python train.py --tie_word_embeddings=false --init_std_qkv=0.0456 --init_std_up=0.0456 --batch_tokens=[8192, 16384]
Each number is 128 + 32 x the weight over its row's rms, rounded and kept within 0 to 255. Layers, rows and columns count from 0. Numbers have three digits each. The size before them is the row's rms in percent of the matrix's.

# layer 5 attention query, 128x128, rms 0.138, rows 109-127, columns 0-127
084:182078138119172122146107120160157129162101097099122141133120141144164135092157037153130139092133166160102107096172154095131155098158154169113048125150101128146137100125131138130146178123151087158161135143128139176118123097172095114131138144047092079176193187118096134109166164127063085186091168079141092158119117125099123125215115153138154133132107177171139156102154160161068151134151
091:088094119112152154163142102097152096115098104117123180127123093098134141095165115148109128096134156159144109100113097066178105084159133144076143110083092188143181152101126095099114069125138146148107101175173133101088239149106195110142116110134044075145098112142145120143159110162140150121129134140158137090138153143092106091144086123127084076154081118080067156161086159155093131097190
084:134118099103131129088084176167092128197108144152160121076160082136123077099138130110108114144122129119133156076100142081121152089128095091081124165159119126141201105089081155102137140161078131132117094142152119112118143073175090092116099142105096057098150103076162157118133200093165113114131141068159136121147218152141087085162098148123151092159156148053138121165143133104062134092099
092:124158109143137152100085181132170119105137130121142137110121166114161152077159157125150059146109097180163152131125162126170068155161074089096193119169112177185179132108137181130125056197151113101130159138130135129116153161107138165089146073111082114131102131131087167164136110122112107122100151148086101129139178126045164148146101092127118137100126167185164078181117042122139122162124
085:074115095170118137101134098143157096194130099101090134123108192147103145149124170139190206105117160132143088172148095201162109091185132159151158118072098185100085115132113136091095143144132119168121111159139137107187130182113132137138102169147160167157138141077079109120099147103158086125082126106128093120065087100092137103120141114092093110131134185119134132051060151141087155086127
080:109161132138063148133173114136136199169142137128156106120132131141126134124104151102179142168089153108117132151159159108089093199160131139123115098088129103060145146165134215148152190084171105159130117112213100164165118091092163046129147138167140105129204143157104129124122123157095143134141182172137183104145106116159128163120133067148112147110097143116110177178137120077098154148187
067:059221109139152137110157136114133076141142126109147088073180090104099123158133151127121114132163148069144209157069154132095113108153137124160094154101134124106163234113085141103099093134104167111104130156156126101131152154112112141133060157136111168136141131096159149114123134180144175131153122068168089101142099075113109133088069176095092185096160122151117122064085145113122136142102
080:160130151135195118141085132077099086178087160135093137094197146149171095203181148127137137136112109170129140147125146113125089085103094182121094111138123163083131118084108166177152028124132141142073132112160100138173163130148148125168115118165074101152189122157110148076120110180146159128152163163152117160142124138155080136091165086119115139145117134175065123131141129044117170138104
077:118092116164127204049179190126131121146177119071096161108188082143063150178144115142130149157107165153152144149114116126209163188126103114137160104123082138131167124154119131112107141114130118144130097173169126157155100103103165110161171103120117135161155132113069122188087122147141102113128138115173138160169147172152128127177197076107128096055129119117142170130105156059145076123142
076:096133149200127115113094129132066118096120126127108174087128151179140053055134185109164152123116111140141090138154128112127117126111147152171143114079090085123069205061108197184132174117122147202099116113174124077080139149132149126145121089155095108149125121151137129069126132128142138102170150127140184130111128080143068115124159146107152099155149125117113145196101066055126119143111
082:103129099155153113132069149118118143077085143131101067137139176104130117148144103103104106082085074093184120171079127128110198102149135139159089195157104112092152092114154121118153118099165158067125152158072104095129117137117154124106152147172177085140133163129179170119077088142131082132131215205118120141114073146142143157141149118089086045136109135140120133113173171091171130096141
083:087138110138149149090117069081115116124106096135055103132068186121156232127110116115126102118116110148173169143123117135124108110100047175119147147188155130076087106095100142148141148182139126149160149104100141162097179134129081139149135155148154094124122112062139158124059156164097106205107150113126118124091182118180134145140147091107144177147128131140160152133126069049109087111136
075:150100115156053144137132097092139119132144094172122068130131094112104070149114126124197138161096150122159143101093123135130134188088134159102087100130186208157044084082153148185123094157159134110071119192153112053140125112123141128070103144132141143142193124114163157153154099161194153157122057120119153138135160110163100064087143142165096144131114119131099118110153145163144110126107
078:131139111122124126132078134189121162196126149111164167130113148135183168156137176103146098165113137164097082089129164133089080151171131136137170134078203193171085181138117112180128122158114090104123079081143141180169093158175088070101157083171154104106145127123125129131124120117157121101083127115130115147083091182163142101142174121116136174195089113096113143132122073134091173064121
081:121127121153141104173097132127124166152139077081065117077150138092148060126183157123103118100138079124158150160138148071118131092088146207145105162141162126095088131078134174163151157072182103142140144120047151165142112120150136129101148183078093113186176150108123113070165133090081114184136071158135138123144083095118093111147139124139124142102140124161107206096083097128160163134132
082:172152124128146140049077140120119156117127089094152117121138120142132081169169130165158128094179090116192100128080111106117152093196118189146102100076123148139097121081143116159154114124194134163162188138153114116110123116118113133127128149154127075167108130141068121142148079134104118200118109185183103157144166109122115106217119097134102113147142169108167205068087080150099120163116
093:052230127124193128111100173103162086116118113097133110110148109122124104165104134136109140151162091128106107132103121124094157121166188134100205130150120156114146123152095106139174085189141128079129153140111145146121108131101196099147176148140162169154163096132134146114115107143137110063086061111161149154135176100055101146081113165144158190120096124169082112119106140171171151189164
086:168143120117145112133134170124186181140129118126158074133111149055137105183165164160129074152229147087126173148078171130140112154124129118089142162078144108130122132153090162103120137092090118149125150107158099183203147146141099088057099160145118119093124106113140120117113132142108143173113130207175081110154118142173179150136086116118083168129126126132157159074136073176135092105069
085:073160137163133088094111179164100109149110102092171141113140124131119091128096125161126114085084155060124128114055117132067183129203171044085148145070065102115133144148092133093132208083117102131119131164149116126042067134147137139096140122152174112133099121113135139104107109096110085087159199194119114115104134152128104138166143130103134120147156168103130136146074103157108114140128